From a checkpoint of a small transformer trained on Wikipedia: 2 heads of 64.
Each number is 200 + 30 x the weight over the matrix's rms, rounded and kept within 0 to 999. Layers, rows and columns count from 0.

# layer 3 attention key, 128x128, rms 0.0926, rows 78-105, columns 0-127
238,209,172,214,176,214,220,185,193,191,186,226,189,204,214,180,198,196,194,178,162,200,171,160,179,187,192,170,188,193,198,200,170,192,209,251,222,206,189,190,212,217,179,211,186,161,205,162,235,168,228,208,177,124,242,227,179,192,218,213,251,195,223,221,169,178,240,193,210,186,205,242,222,153,266,183,211,202,193,229,266,166,206,197,206,180,217,180,177,192,219,191,218,225,190,193,210,164,130,206,210,201,237,183,219,227,227,141,179,211,208,197,223,214,227,207,235,238,190,226,263,195,201,182,189,207,225,232
165,215,245,230,177,188,250,202,208,177,167,200,271,216,227,172,197,185,211,170,176,204,209,237,270,244,160,188,189,236,189,245,241,201,281,256,265,248,155,192,111,229,221,161,154,132,250,150,211,172,153,234,155,126,209,193,215,216,263,206,220,187,242,243,275,263,155,158,120,236,177,207,132,212,243,185,204,235,156,265,207,154,191,188,182,186,198,193,221,189,212,176,213,176,176,225,160,190,169,211,240,216,155,216,222,172,209,215,201,217,160,242,187,167,174,192,196,186,195,257,239,157,210,191,187,205,197,159
231,167,178,144,210,129,161,193,235,211,201,260,147,215,159,237,142,191,123,217,223,193,204,220,157,171,167,206,138,202,194,203,226,127,158,221,204,174,209,174,250,233,222,200,235,178,181,251,191,187,232,230,231,270,212,214,197,205,173,182,138,228,180,255,137,168,212,229,251,210,208,257,289,194,180,171,202,212,256,174,196,207,240,209,160,215,172,291,151,196,146,200,176,242,135,180,214,204,257,217,197,201,257,221,151,258,187,196,206,236,261,196,258,224,202,143,216,266,160,202,167,109,203,150,275,255,183,219
214,186,173,194,197,223,209,201,246,221,121,176,232,251,181,190,220,218,171,181,177,196,188,184,164,264,126,207,144,227,169,215,201,221,222,217,219,188,197,225,204,152,184,214,215,175,232,183,183,237,156,159,205,165,233,214,203,187,223,192,244,186,219,207,156,249,253,199,146,185,220,200,176,207,177,222,192,194,220,200,214,182,146,197,174,224,194,189,210,167,261,214,206,197,128,175,212,201,150,223,219,225,197,215,166,140,216,194,208,221,215,192,218,171,207,173,162,186,274,252,140,191,220,159,178,220,229,199
183,209,235,208,200,199,254,195,187,180,250,173,201,177,204,193,185,195,191,230,149,211,69,233,181,193,215,167,236,174,235,173,194,180,205,185,194,180,148,222,165,235,222,204,226,147,145,159,247,215,301,205,162,215,183,216,206,166,173,191,220,173,242,218,207,140,156,217,229,270,169,162,207,205,210,172,192,231,210,228,188,164,190,231,250,172,259,162,218,244,150,186,197,258,254,194,228,171,190,228,206,207,150,138,254,223,211,209,176,177,120,155,169,204,172,184,261,191,142,144,351,222,154,204,167,197,244,194
216,208,230,215,204,232,196,209,187,216,166,196,200,156,178,207,238,259,210,207,208,250,200,210,186,193,223,203,167,236,171,158,206,189,215,196,218,175,221,225,198,156,174,183,166,178,241,258,175,252,226,150,237,167,162,168,220,191,200,171,243,200,162,149,186,195,246,206,174,224,236,237,191,160,193,164,198,158,192,242,237,202,135,228,199,171,171,187,185,252,298,160,234,174,197,188,238,203,233,207,219,190,143,171,211,212,194,180,228,153,239,158,204,136,208,222,172,220,243,167,173,254,238,221,154,153,226,261
208,235,223,212,185,200,211,162,211,183,165,231,247,235,203,196,120,179,151,243,234,249,125,228,210,258,163,234,144,204,153,223,223,161,208,180,249,237,174,232,173,217,214,216,225,152,234,116,241,190,214,217,201,154,241,274,170,190,190,244,201,183,257,235,221,174,176,218,189,232,208,157,169,228,180,185,224,273,202,228,203,182,210,145,194,189,213,185,223,162,190,204,194,201,203,183,236,202,174,215,226,240,136,207,181,144,201,209,190,219,157,233,186,172,200,140,162,176,182,213,197,218,262,231,210,234,232,147
233,222,176,240,247,195,170,198,185,201,197,182,262,246,112,224,204,160,197,185,170,265,198,221,176,263,125,266,241,190,133,161,233,207,180,205,174,185,186,185,206,202,230,189,180,201,189,212,162,173,226,74,237,166,232,234,193,154,197,198,216,195,136,262,190,261,178,166,179,235,162,207,232,281,180,234,247,191,127,165,224,170,198,233,201,243,191,174,228,166,245,281,229,210,244,224,163,219,188,171,182,230,192,192,186,203,167,189,179,224,180,207,179,246,176,144,146,184,217,272,227,207,117,177,259,189,217,178
231,191,213,147,199,192,229,175,250,195,223,216,170,216,204,221,200,210,143,185,216,195,166,277,187,196,228,180,198,220,218,180,243,115,212,275,219,238,217,157,209,213,148,174,181,206,200,240,210,125,181,246,106,141,184,196,175,184,154,239,184,223,194,179,206,143,216,225,182,231,204,202,237,182,204,136,209,213,220,251,253,217,170,169,163,245,185,219,162,283,192,217,191,194,192,219,254,171,229,156,194,198,159,187,197,240,218,192,232,213,191,170,190,159,165,185,271,181,117,111,203,196,236,152,169,203,219,198
207,172,195,246,197,188,129,140,188,205,213,174,166,188,128,252,279,198,207,166,150,201,288,193,191,202,226,210,245,263,186,210,206,222,170,161,174,170,217,148,222,231,190,173,139,226,194,275,154,229,182,125,255,271,168,181,219,207,187,148,194,225,146,109,192,240,183,144,195,191,162,238,241,246,207,238,158,156,180,201,207,222,192,225,194,178,177,223,208,227,197,213,180,202,212,236,168,209,215,143,153,169,221,193,176,220,220,191,199,175,245,249,227,216,183,225,189,229,219,216,197,213,126,199,189,162,127,245
164,226,186,167,196,193,227,206,236,197,198,193,210,234,179,191,188,202,170,182,203,190,166,209,227,232,159,163,164,199,155,248,192,217,217,213,228,156,183,178,199,200,172,231,215,192,227,201,231,193,183,218,188,186,163,234,229,216,195,234,161,208,227,189,159,205,208,222,154,269,186,234,215,200,227,183,214,207,225,209,173,171,177,164,205,222,218,209,165,167,188,172,169,194,137,217,242,184,151,201,242,220,146,224,176,180,199,263,238,205,198,238,242,180,176,210,154,247,200,246,212,173,211,95,200,239,196,113
168,177,204,199,175,225,238,203,238,193,201,166,256,198,255,227,190,223,223,249,267,211,165,158,267,229,181,192,236,210,190,215,180,209,211,210,184,234,207,257,250,177,200,200,215,260,211,184,168,167,200,181,171,162,202,241,125,169,185,210,238,170,217,228,234,213,195,228,197,228,154,159,223,159,173,238,196,217,164,214,187,228,197,189,215,219,246,192,191,166,195,240,172,175,184,188,206,152,172,184,260,230,193,233,219,216,188,175,160,202,167,209,168,200,197,190,226,149,168,158,191,190,188,223,209,197,192,179
185,256,188,111,179,171,212,193,204,200,238,201,139,208,227,192,169,190,194,169,176,144,159,219,181,155,282,160,241,240,259,222,178,178,216,190,227,220,263,154,149,207,208,249,221,206,188,220,214,200,199,249,157,215,111,225,219,226,182,190,146,219,197,172,164,188,252,269,262,228,184,207,209,302,251,181,161,219,180,225,214,167,197,197,170,146,209,216,201,299,145,217,216,207,251,191,274,209,198,144,168,178,173,211,173,187,197,193,232,148,167,196,195,170,156,227,312,243,191,200,191,234,214,206,137,190,201,189
192,223,216,165,251,164,151,143,186,195,200,205,150,224,117,183,234,179,184,175,104,256,251,270,171,161,167,193,188,263,221,168,233,241,214,206,203,161,243,222,201,194,217,147,141,224,182,234,219,235,218,95,225,205,166,139,253,196,181,167,211,224,162,140,205,201,185,209,172,177,223,246,210,303,164,133,189,173,181,235,197,188,156,222,230,211,194,178,228,283,222,193,196,186,195,208,231,234,188,189,192,138,189,167,191,207,212,230,242,168,241,184,207,187,212,184,186,239,227,256,193,223,207,132,220,197,210,210
202,182,221,171,238,173,174,166,182,217,296,211,211,232,210,136,175,133,192,226,216,190,180,199,194,169,197,201,233,234,201,198,201,224,230,156,255,226,173,227,165,244,249,169,197,182,169,185,201,239,179,192,235,227,127,206,202,180,153,166,111,199,265,231,202,224,183,215,247,250,199,202,213,266,169,213,174,188,185,169,156,187,204,147,243,226,211,191,223,209,159,207,267,178,259,214,189,207,196,193,171,142,173,260,183,184,177,262,238,189,223,254,186,223,149,152,200,183,155,227,202,166,226,225,242,190,208,141
223,200,144,125,196,195,207,178,216,159,188,204,200,198,242,167,225,256,259,214,277,188,214,175,208,179,252,205,178,205,202,219,146,223,246,208,205,176,190,228,149,196,158,194,243,214,163,184,162,177,203,214,230,206,244,157,195,170,236,186,220,272,117,206,152,233,307,223,211,174,263,204,202,218,147,245,190,227,148,211,223,249,240,171,186,220,200,147,233,190,231,200,222,207,261,208,221,214,208,149,180,133,217,209,188,166,161,164,175,195,224,130,220,204,202,145,162,142,254,188,143,242,189,293,140,193,191,213
193,168,184,201,174,208,137,128,222,177,169,189,209,226,219,177,280,150,241,194,174,205,222,183,212,250,211,175,269,284,150,234,153,207,200,202,196,192,154,191,185,221,161,213,176,184,193,232,200,179,162,228,213,220,187,190,188,171,223,206,166,231,170,112,221,234,262,231,171,229,241,224,210,202,191,207,166,229,156,257,218,193,186,179,212,161,283,158,181,259,181,208,204,223,250,257,213,211,192,153,171,193,236,186,196,195,171,186,216,176,180,223,209,197,201,212,155,150,196,232,191,244,197,245,149,178,197,239
178,168,248,165,206,151,222,224,228,207,195,203,130,205,97,195,211,224,175,179,182,259,143,265,169,245,201,157,206,226,197,165,240,173,217,182,197,183,193,233,213,235,259,182,179,155,158,206,209,174,290,131,196,193,194,246,188,167,209,236,213,239,185,162,255,205,108,204,181,258,131,178,211,262,203,135,146,202,185,230,134,185,238,223,266,242,162,138,219,222,201,228,127,188,154,212,217,151,151,197,172,172,211,133,202,239,232,210,201,229,146,236,207,166,228,191,177,188,196,144,213,192,199,216,280,261,212,149
205,162,154,236,159,234,213,202,222,246,189,214,240,158,230,187,168,195,207,216,206,199,174,177,179,196,203,233,205,166,164,189,196,179,202,187,176,192,210,239,231,205,192,207,253,201,194,185,182,197,259,172,209,262,283,175,176,182,200,149,209,210,148,237,201,239,217,149,234,147,286,193,173,252,132,258,152,230,147,163,206,216,237,225,186,170,200,180,203,141,242,205,202,219,222,193,173,232,212,243,217,184,215,165,236,208,196,191,201,228,185,119,197,219,177,164,145,152,203,207,167,181,162,304,182,221,185,210
201,245,230,187,208,229,284,230,247,184,133,217,228,205,196,209,189,206,196,164,226,159,120,240,181,234,125,201,173,182,184,237,198,204,215,203,199,212,170,226,136,150,210,227,197,168,251,199,204,259,170,191,188,150,180,196,176,201,220,242,257,177,237,239,216,217,219,219,164,251,174,158,163,164,223,194,212,182,247,197,189,186,121,149,192,235,188,217,223,159,197,203,242,199,141,176,185,177,146,225,228,224,157,224,179,122,196,208,222,239,198,207,232,154,205,229,197,269,252,213,161,228,238,199,202,246,239,161
241,177,203,194,249,188,146,214,170,211,241,223,173,173,198,220,196,174,219,213,203,224,258,205,221,105,221,225,230,188,250,156,216,215,200,194,153,214,240,248,221,203,195,157,195,252,185,199,197,179,219,196,234,219,202,195,201,211,177,189,174,197,194,128,230,137,180,232,239,189,237,231,213,214,182,176,149,176,204,254,184,190,234,224,212,205,191,228,197,227,189,220,186,212,241,175,183,195,276,176,179,190,243,162,205,260,211,205,184,137,239,176,201,210,229,205,222,206,177,152,208,219,190,229,213,168,179,230
190,191,216,153,215,167,183,222,183,203,160,233,225,203,144,235,211,204,172,225,177,262,174,249,210,251,182,162,201,223,158,204,171,174,179,147,180,192,169,167,208,180,167,186,156,131,170,179,164,196,239,174,182,183,188,260,224,173,202,265,159,263,153,185,181,211,186,208,257,241,199,242,252,226,213,209,211,231,160,283,190,202,229,223,227,216,226,142,216,179,212,189,137,245,235,210,266,180,220,146,191,221,173,158,156,226,201,184,167,212,165,212,245,185,204,177,176,185,208,213,214,204,158,208,180,171,203,245
166,190,194,112,184,220,275,282,220,173,181,277,205,183,190,221,199,201,210,199,245,248,101,198,238,200,223,155,232,140,231,151,149,195,159,222,172,176,190,258,186,197,207,264,223,180,191,185,219,149,279,202,136,121,220,255,163,153,191,270,283,205,200,230,229,178,199,250,182,263,186,160,186,174,221,170,222,261,225,251,156,195,204,188,235,223,226,146,209,200,214,218,170,223,190,183,219,149,158,218,289,244,221,155,233,197,206,185,206,225,95,195,229,153,258,155,240,221,175,152,244,222,198,214,222,248,222,178
206,226,240,225,233,209,193,192,144,223,231,180,200,193,179,244,151,161,195,249,151,210,213,201,200,172,165,222,231,190,210,186,221,230,202,169,245,216,171,221,176,210,205,166,167,185,156,180,170,276,196,177,182,230,144,136,228,199,120,175,195,193,203,223,164,157,237,207,217,281,205,223,224,202,218,166,204,213,251,230,185,185,107,221,237,168,243,189,254,246,151,202,271,189,246,201,204,234,241,243,200,193,159,205,263,212,163,237,217,159,203,214,206,222,201,233,233,265,204,186,260,213,172,205,229,127,245,211
185,181,228,200,181,219,254,177,178,185,216,196,173,218,244,165,239,197,253,214,197,211,217,180,240,278,196,158,190,233,225,195,177,266,245,177,185,117,167,207,192,183,182,173,204,207,215,111,296,174,194,208,207,170,199,244,217,155,245,220,163,169,252,235,272,197,183,217,180,175,186,171,194,228,174,199,140,236,218,169,168,120,267,153,272,160,215,180,219,246,191,162,170,178,186,218,215,200,180,217,175,170,184,206,199,191,161,220,176,193,192,209,203,200,225,162,184,140,192,202,238,169,211,188,217,215,206,211
217,187,162,183,241,185,179,140,194,225,237,169,214,178,194,227,220,203,219,262,170,199,232,192,196,123,136,213,157,181,188,192,211,202,180,196,190,181,219,221,225,150,172,204,172,194,218,205,202,214,232,149,195,236,222,158,262,284,202,156,187,187,174,199,221,200,229,194,193,242,283,253,190,216,126,207,189,184,212,231,209,185,178,254,194,179,209,210,230,204,205,168,228,216,185,189,183,250,270,161,232,146,211,147,182,168,183,191,199,184,253,172,240,241,204,187,140,223,174,234,194,199,222,200,165,105,193,218
217,159,247,257,241,157,195,197,277,217,143,214,232,238,211,230,229,172,204,220,242,234,171,247,180,241,186,213,209,219,127,197,231,156,184,203,218,290,241,224,227,216,207,185,179,156,193,223,158,150,219,171,227,192,225,225,170,207,253,186,205,158,235,198,250,182,143,235,162,242,216,224,203,134,195,160,214,200,171,228,190,271,184,213,188,208,175,163,177,144,207,209,149,194,160,199,157,168,211,253,202,203,235,169,211,202,219,163,205,224,184,231,194,190,205,213,144,177,136,212,171,230,285,247,207,206,204,160
224,223,239,192,211,186,206,174,174,214,196,221,129,205,180,160,171,137,223,190,167,218,192,197,190,137,210,224,207,263,269,218,180,233,207,191,199,178,182,237,122,265,234,168,175,184,118,187,199,223,201,193,215,243,146,187,203,161,197,172,213,220,195,194,189,162,189,249,229,254,181,158,180,220,237,128,198,204,203,228,148,192,184,190,200,180,233,190,241,220,153,209,252,203,215,202,162,198,159,273,176,180,191,223,224,235,201,263,184,189,197,261,190,186,181,248,227,241,166,166,209,279,177,301,216,211,201,178
# layer 3 attention query, 128x128, rms 0.0945, rows 79-105, columns 0-127
303,222,252,251,177,192,187,189,177,196,201,220,187,206,192,180,168,191,185,131,200,157,184,131,289,186,235,203,213,214,150,286,202,183,159,190,205,243,163,247,139,177,204,227,249,170,239,194,155,149,103,244,220,192,168,180,123,201,275,231,134,172,247,208,195,234,216,139,216,198,209,210,173,182,216,213,174,180,181,238,226,202,190,218,206,198,217,252,234,187,227,154,159,171,172,274,169,221,174,148,172,178,230,147,222,223,124,199,156,150,232,139,242,196,195,212,207,111,194,236,202,246,151,156,260,240,194,257
79,169,131,91,241,151,203,212,230,174,197,198,288,237,270,219,211,212,282,203,203,192,235,205,155,154,170,167,218,173,198,155,215,188,151,195,187,160,249,161,243,207,208,217,193,253,217,257,202,221,212,158,206,182,224,232,239,202,192,221,268,206,152,177,210,192,213,212,223,173,236,195,208,176,154,225,205,225,220,190,240,235,214,245,177,212,216,207,216,148,196,232,176,224,191,177,195,171,194,138,233,239,126,232,100,89,232,163,191,241,225,296,139,255,178,222,168,174,258,190,83,216,204,197,214,124,196,147
258,198,182,196,221,203,206,223,205,212,193,211,205,206,239,204,248,202,162,177,175,187,218,214,202,174,138,206,204,227,192,208,212,195,198,171,169,183,183,227,201,207,217,190,247,166,210,185,204,175,179,173,263,220,194,218,187,181,228,163,195,232,198,194,192,204,186,147,185,179,245,166,200,198,191,179,204,231,183,211,193,235,121,184,214,230,164,137,190,227,187,235,180,195,198,207,203,208,196,205,165,173,195,150,248,239,120,257,234,225,207,169,229,203,235,198,178,186,188,171,184,215,183,238,247,228,187,227
167,186,243,169,187,157,162,167,148,138,214,167,155,216,193,181,158,208,182,221,178,215,89,173,200,237,204,198,257,197,209,234,240,195,209,198,263,188,224,108,227,293,131,213,207,198,156,248,163,215,221,255,130,224,224,170,231,262,192,191,217,113,221,218,165,193,242,258,208,210,245,229,174,206,254,190,249,171,212,257,163,178,145,224,222,181,243,224,295,222,229,239,175,266,145,216,251,201,196,238,194,246,189,244,173,172,181,211,136,163,143,126,182,141,221,227,255,218,200,252,272,218,225,175,127,207,262,147
266,205,223,232,162,142,226,249,235,228,224,204,193,163,209,201,181,175,164,194,213,188,179,226,204,206,248,196,138,241,227,210,204,191,209,187,195,229,202,256,147,174,167,208,131,226,180,202,230,267,174,206,190,120,166,228,171,272,164,163,192,195,209,249,166,221,216,209,187,220,199,245,229,227,206,205,222,221,156,200,133,148,203,176,188,205,187,168,162,218,221,187,219,188,180,222,271,197,214,245,242,174,187,172,167,238,173,169,225,168,229,163,213,183,175,188,208,242,166,210,210,224,184,190,146,181,212,205
216,213,221,176,216,145,167,220,113,158,173,169,241,291,203,175,207,221,173,169,196,168,126,176,201,215,191,128,262,244,161,272,287,170,254,182,236,181,218,201,237,225,170,208,255,168,225,220,146,163,165,235,189,250,240,214,165,217,238,211,176,195,254,152,141,187,211,193,216,169,219,159,213,228,254,196,238,210,172,276,206,221,133,195,229,212,156,161,271,184,227,211,178,264,187,265,209,221,166,182,214,228,131,215,224,194,155,226,142,202,142,145,221,219,239,210,238,152,145,210,200,233,189,201,268,279,214,176
174,191,238,176,241,175,165,197,109,209,131,211,181,201,103,195,187,194,166,165,196,249,202,179,129,229,116,196,257,210,221,210,256,162,244,145,184,201,297,154,224,206,193,177,211,168,254,189,241,176,231,156,241,242,252,212,203,252,239,182,205,195,194,198,180,180,152,220,188,154,196,96,191,259,212,171,244,219,231,239,204,211,163,186,242,183,246,193,282,184,228,232,197,261,190,202,224,192,199,175,117,208,138,258,226,214,219,240,147,124,118,136,264,227,223,276,215,179,199,174,167,256,226,219,233,248,197,167
203,207,197,133,161,95,177,198,226,148,232,196,165,263,224,185,251,247,207,154,210,241,191,172,225,168,235,193,230,244,200,260,187,199,160,249,257,256,210,142,201,216,161,232,218,240,177,234,179,215,123,200,169,172,159,232,175,230,213,260,184,151,245,186,221,221,255,195,191,239,234,248,213,204,257,160,182,170,204,254,203,156,174,203,167,181,169,226,197,199,182,158,123,211,185,224,176,205,181,122,258,220,196,239,172,155,197,245,165,183,188,211,232,145,181,191,245,185,213,223,154,235,224,208,204,179,209,210
168,151,210,225,215,226,246,236,262,268,206,214,217,177,202,195,227,174,218,221,212,260,252,228,185,204,209,184,126,153,221,160,109,212,225,200,156,191,214,215,193,159,232,189,130,227,224,170,240,243,265,192,267,181,186,191,247,204,179,216,236,200,155,235,226,218,161,198,166,209,148,210,192,173,152,181,181,217,210,141,206,157,261,200,162,232,225,217,122,197,198,205,258,128,259,157,210,159,205,196,201,166,240,239,193,219,254,181,252,128,252,208,193,239,165,203,189,214,217,236,197,210,177,225,158,133,194,255
211,183,185,150,195,158,228,204,153,157,183,219,205,209,271,194,227,185,203,201,181,203,202,215,245,200,202,174,245,195,160,236,192,173,199,163,230,216,169,161,235,173,179,249,262,208,249,228,165,189,148,157,189,239,201,195,165,198,231,189,199,211,242,198,226,174,207,156,187,184,267,196,181,198,157,173,220,211,221,233,204,227,146,217,197,203,182,170,200,188,170,206,165,247,175,207,209,181,178,164,187,181,155,236,258,152,179,239,181,233,214,177,220,206,227,202,227,141,187,188,152,229,204,202,236,255,193,212
176,161,187,218,201,220,199,210,155,246,197,172,198,217,184,274,208,201,175,196,239,254,224,187,181,196,186,205,219,237,226,210,207,181,242,199,202,150,163,185,207,225,137,235,253,161,233,197,169,133,203,231,170,239,213,205,169,237,222,159,129,153,194,176,179,124,211,164,175,210,203,187,211,156,267,135,232,188,245,207,189,222,142,165,174,142,205,155,204,215,194,220,206,225,228,247,196,215,253,229,206,195,254,234,303,198,209,196,211,201,139,182,259,159,228,241,245,225,164,213,210,224,243,172,209,262,159,195
251,302,222,123,214,225,224,207,216,167,269,187,138,239,232,164,184,178,210,202,196,211,193,214,207,143,272,225,183,171,186,233,153,228,216,234,245,227,190,155,234,275,273,210,191,218,184,228,174,185,156,181,175,231,189,153,172,136,148,239,189,185,200,215,221,170,220,218,212,280,244,261,177,221,205,179,138,153,173,207,241,155,169,196,171,286,165,235,169,272,200,150,192,179,221,183,247,203,165,171,239,211,269,227,206,157,195,168,187,169,234,196,164,131,174,151,264,203,234,175,167,201,224,190,174,123,229,262
169,181,222,187,204,164,217,206,203,200,216,189,184,251,195,134,154,230,187,202,231,193,276,204,139,186,191,252,156,219,234,217,197,209,195,165,176,190,282,181,195,162,217,195,160,205,151,210,240,247,166,152,217,207,211,196,215,183,187,211,205,189,225,191,183,198,229,222,124,195,219,182,157,230,172,234,155,266,209,179,203,119,204,195,204,228,218,185,183,228,204,253,234,179,223,173,221,109,256,185,178,225,163,278,147,255,241,185,215,143,211,148,192,199,167,184,199,222,225,237,171,242,162,208,177,196,207,237
153,179,208,165,243,209,181,189,120,155,193,180,237,253,185,174,198,194,235,192,191,205,170,191,147,201,169,215,238,208,234,241,255,159,232,149,212,177,231,178,213,215,161,173,214,196,203,232,156,182,224,169,188,213,241,148,113,206,181,175,202,219,207,160,146,131,173,225,197,167,213,149,188,218,195,205,198,203,162,261,229,290,195,206,259,218,149,154,283,178,222,216,234,215,258,217,189,188,197,152,180,216,153,222,214,167,235,207,191,188,169,212,242,200,229,242,228,180,183,190,241,274,220,215,199,209,211,189
226,230,260,132,186,201,201,210,166,179,177,225,176,229,102,216,264,255,190,201,256,223,196,179,147,171,187,232,229,233,207,166,260,208,196,210,205,214,231,172,184,260,280,222,183,128,150,209,197,233,211,192,234,201,217,216,213,208,146,156,211,224,194,189,192,236,210,213,272,230,207,137,216,212,194,83,174,145,260,226,147,183,166,180,187,178,208,157,184,214,169,192,236,200,195,219,237,190,223,211,132,152,159,194,250,270,168,298,164,191,185,188,216,149,227,188,159,213,211,143,182,236,245,212,199,218,175,219
315,229,231,210,209,151,189,199,237,162,200,188,148,161,203,193,221,229,179,207,187,258,228,228,183,217,216,257,235,252,226,203,163,219,186,221,198,159,217,169,187,245,242,192,188,176,113,229,207,220,165,200,271,189,138,177,186,201,189,190,181,181,193,246,212,247,170,204,146,182,219,214,220,205,245,125,164,127,210,203,199,138,137,215,183,207,220,227,217,192,158,163,192,170,153,140,269,205,143,229,170,161,200,188,206,223,154,267,190,171,159,180,267,182,188,227,203,137,194,211,144,176,188,214,186,180,181,273
214,139,190,154,209,111,187,187,201,127,169,170,157,248,197,191,163,214,190,238,199,198,255,191,114,214,229,243,205,259,182,157,256,161,210,223,286,116,191,158,189,256,168,220,215,166,180,196,196,214,222,221,222,198,207,195,267,276,257,176,216,159,193,174,172,191,212,196,189,166,190,226,167,245,209,169,175,205,240,243,187,218,157,204,230,194,260,232,219,247,201,272,175,225,229,220,185,150,220,207,173,249,183,274,184,210,181,224,227,176,155,178,198,166,219,229,183,213,204,245,128,194,232,201,207,225,226,140
184,186,169,215,230,267,255,174,237,231,180,162,216,191,204,215,190,234,231,211,249,179,243,226,169,169,164,268,158,166,252,132,177,202,213,228,164,105,213,195,171,242,248,190,179,148,167,164,171,165,286,204,289,219,234,195,249,221,194,194,157,189,157,219,229,205,211,215,219,153,190,169,216,210,211,181,171,202,225,178,214,176,245,183,194,230,177,181,181,236,210,179,232,177,197,159,227,208,219,259,183,152,233,112,200,277,199,160,194,155,215,177,186,186,238,176,141,214,214,208,217,121,220,183,166,182,182,233
246,243,207,167,212,167,193,214,147,187,183,227,172,180,207,212,215,155,225,134,173,186,136,201,232,195,167,119,206,241,158,236,235,157,206,192,200,230,196,218,202,186,186,218,266,182,205,223,177,183,171,201,169,203,217,211,109,249,216,180,223,235,207,150,135,215,184,173,204,216,201,171,203,212,222,176,276,247,196,214,234,278,117,194,269,189,229,144,238,178,215,228,164,215,190,270,153,226,180,189,180,207,148,225,298,165,148,255,224,212,200,168,225,226,273,243,213,200,156,171,248,289,199,195,244,236,216,175
156,188,208,222,173,215,175,183,186,253,243,198,262,182,176,220,186,226,200,228,238,197,233,175,200,189,198,212,188,183,241,182,195,222,195,182,150,208,246,219,170,174,180,155,146,235,153,189,257,259,246,182,152,179,215,196,211,190,164,204,204,173,193,215,189,169,209,232,201,221,155,210,223,189,193,250,182,212,200,191,181,177,245,194,169,192,229,200,199,246,219,221,200,175,212,163,175,176,273,224,232,221,199,220,165,226,256,115,196,198,213,194,150,196,184,207,254,254,219,229,197,182,171,173,153,152,191,175
181,187,213,162,214,170,181,223,132,163,159,181,215,232,159,201,177,223,130,187,185,221,165,169,170,230,203,171,211,225,162,240,224,190,219,161,275,157,253,141,225,217,206,169,189,216,215,203,220,209,230,215,211,196,262,183,243,261,218,233,224,184,210,160,140,175,187,188,209,168,214,152,218,198,229,167,229,158,215,225,157,180,167,177,242,187,271,170,266,218,198,239,147,272,159,246,275,171,195,226,195,229,143,331,208,171,183,251,132,181,157,147,215,176,191,261,239,187,164,205,166,245,209,203,235,234,184,132
210,208,194,122,186,120,163,185,143,125,147,203,134,177,206,232,166,206,147,215,196,203,207,148,185,154,183,208,287,254,176,194,249,164,198,213,284,158,201,118,222,261,175,216,243,165,178,228,200,171,164,206,157,211,221,238,187,250,240,193,173,193,180,179,145,167,232,170,212,195,232,164,185,190,277,141,272,183,232,271,171,201,121,230,253,133,307,196,241,246,176,247,131,268,165,229,173,204,225,215,193,261,194,287,270,215,176,260,159,228,132,156,226,157,242,211,249,200,163,181,192,225,242,154,233,266,210,156
140,192,222,196,218,202,154,180,118,263,218,198,243,166,218,170,124,174,175,214,189,169,173,160,168,225,160,134,191,178,240,254,207,184,233,133,204,213,235,184,217,188,140,167,147,248,183,215,214,220,200,197,119,189,238,162,142,245,161,188,229,189,225,160,127,166,178,247,162,216,161,196,207,156,221,280,266,253,176,179,202,221,205,214,224,179,208,180,264,154,244,235,234,237,209,189,206,185,224,200,216,242,172,275,189,197,233,166,175,161,169,175,223,173,221,264,237,201,196,218,254,266,225,222,188,157,233,149
269,179,244,233,208,151,156,201,172,117,224,219,177,203,222,193,184,262,209,196,179,189,169,135,207,269,219,196,257,279,156,251,225,225,230,204,235,176,180,119,211,189,182,189,235,179,185,194,196,185,127,218,174,239,163,194,202,168,244,168,167,174,222,219,230,238,203,233,222,206,229,191,205,185,193,208,110,209,177,213,143,184,186,184,211,142,176,208,234,208,203,210,191,190,150,222,199,214,179,162,110,186,149,205,149,226,148,244,175,209,178,194,178,210,196,177,206,161,203,259,151,185,148,179,187,228,242,255
149,198,232,169,195,210,179,202,185,219,160,241,215,188,196,176,184,312,193,236,247,187,119,234,179,200,133,165,191,190,212,238,180,171,187,152,180,229,263,217,193,196,178,184,142,238,144,229,166,278,217,161,160,199,273,211,233,240,202,185,216,175,174,182,200,222,229,178,188,187,253,143,204,218,157,211,199,235,181,192,166,182,236,178,212,228,178,152,195,209,201,231,175,245,124,233,280,191,260,209,185,165,164,194,186,204,179,161,143,172,195,121,153,248,199,218,211,182,195,164,218,234,206,212,184,195,250,245
245,171,135,245,237,169,188,221,274,214,130,173,219,230,205,231,211,197,250,211,158,175,164,294,206,201,204,195,194,233,213,191,185,147,202,246,174,121,222,296,208,227,140,185,242,165,180,226,185,168,228,241,278,141,209,204,219,257,219,145,195,178,235,207,192,160,165,165,160,167,170,267,191,263,219,200,197,216,167,229,202,220,221,212,206,196,214,213,227,175,201,236,132,216,239,245,206,183,144,258,254,139,204,122,216,226,172,191,257,211,182,239,238,232,227,227,168,223,141,245,203,170,229,211,235,218,184,176
195,253,235,184,229,168,144,181,167,183,212,157,158,197,203,194,194,152,227,219,144,182,152,206,190,209,227,200,181,220,245,149,203,141,236,205,232,229,213,203,165,240,222,171,179,149,147,248,228,221,238,197,196,186,215,204,173,194,152,192,224,217,223,196,145,200,224,237,180,213,153,211,163,222,179,233,253,199,194,237,195,220,153,194,227,187,202,247,238,158,215,237,267,185,259,159,194,234,169,214,212,218,199,186,273,241,218,214,234,170,213,237,224,184,174,236,178,199,193,276,271,264,234,213,194,172,259,175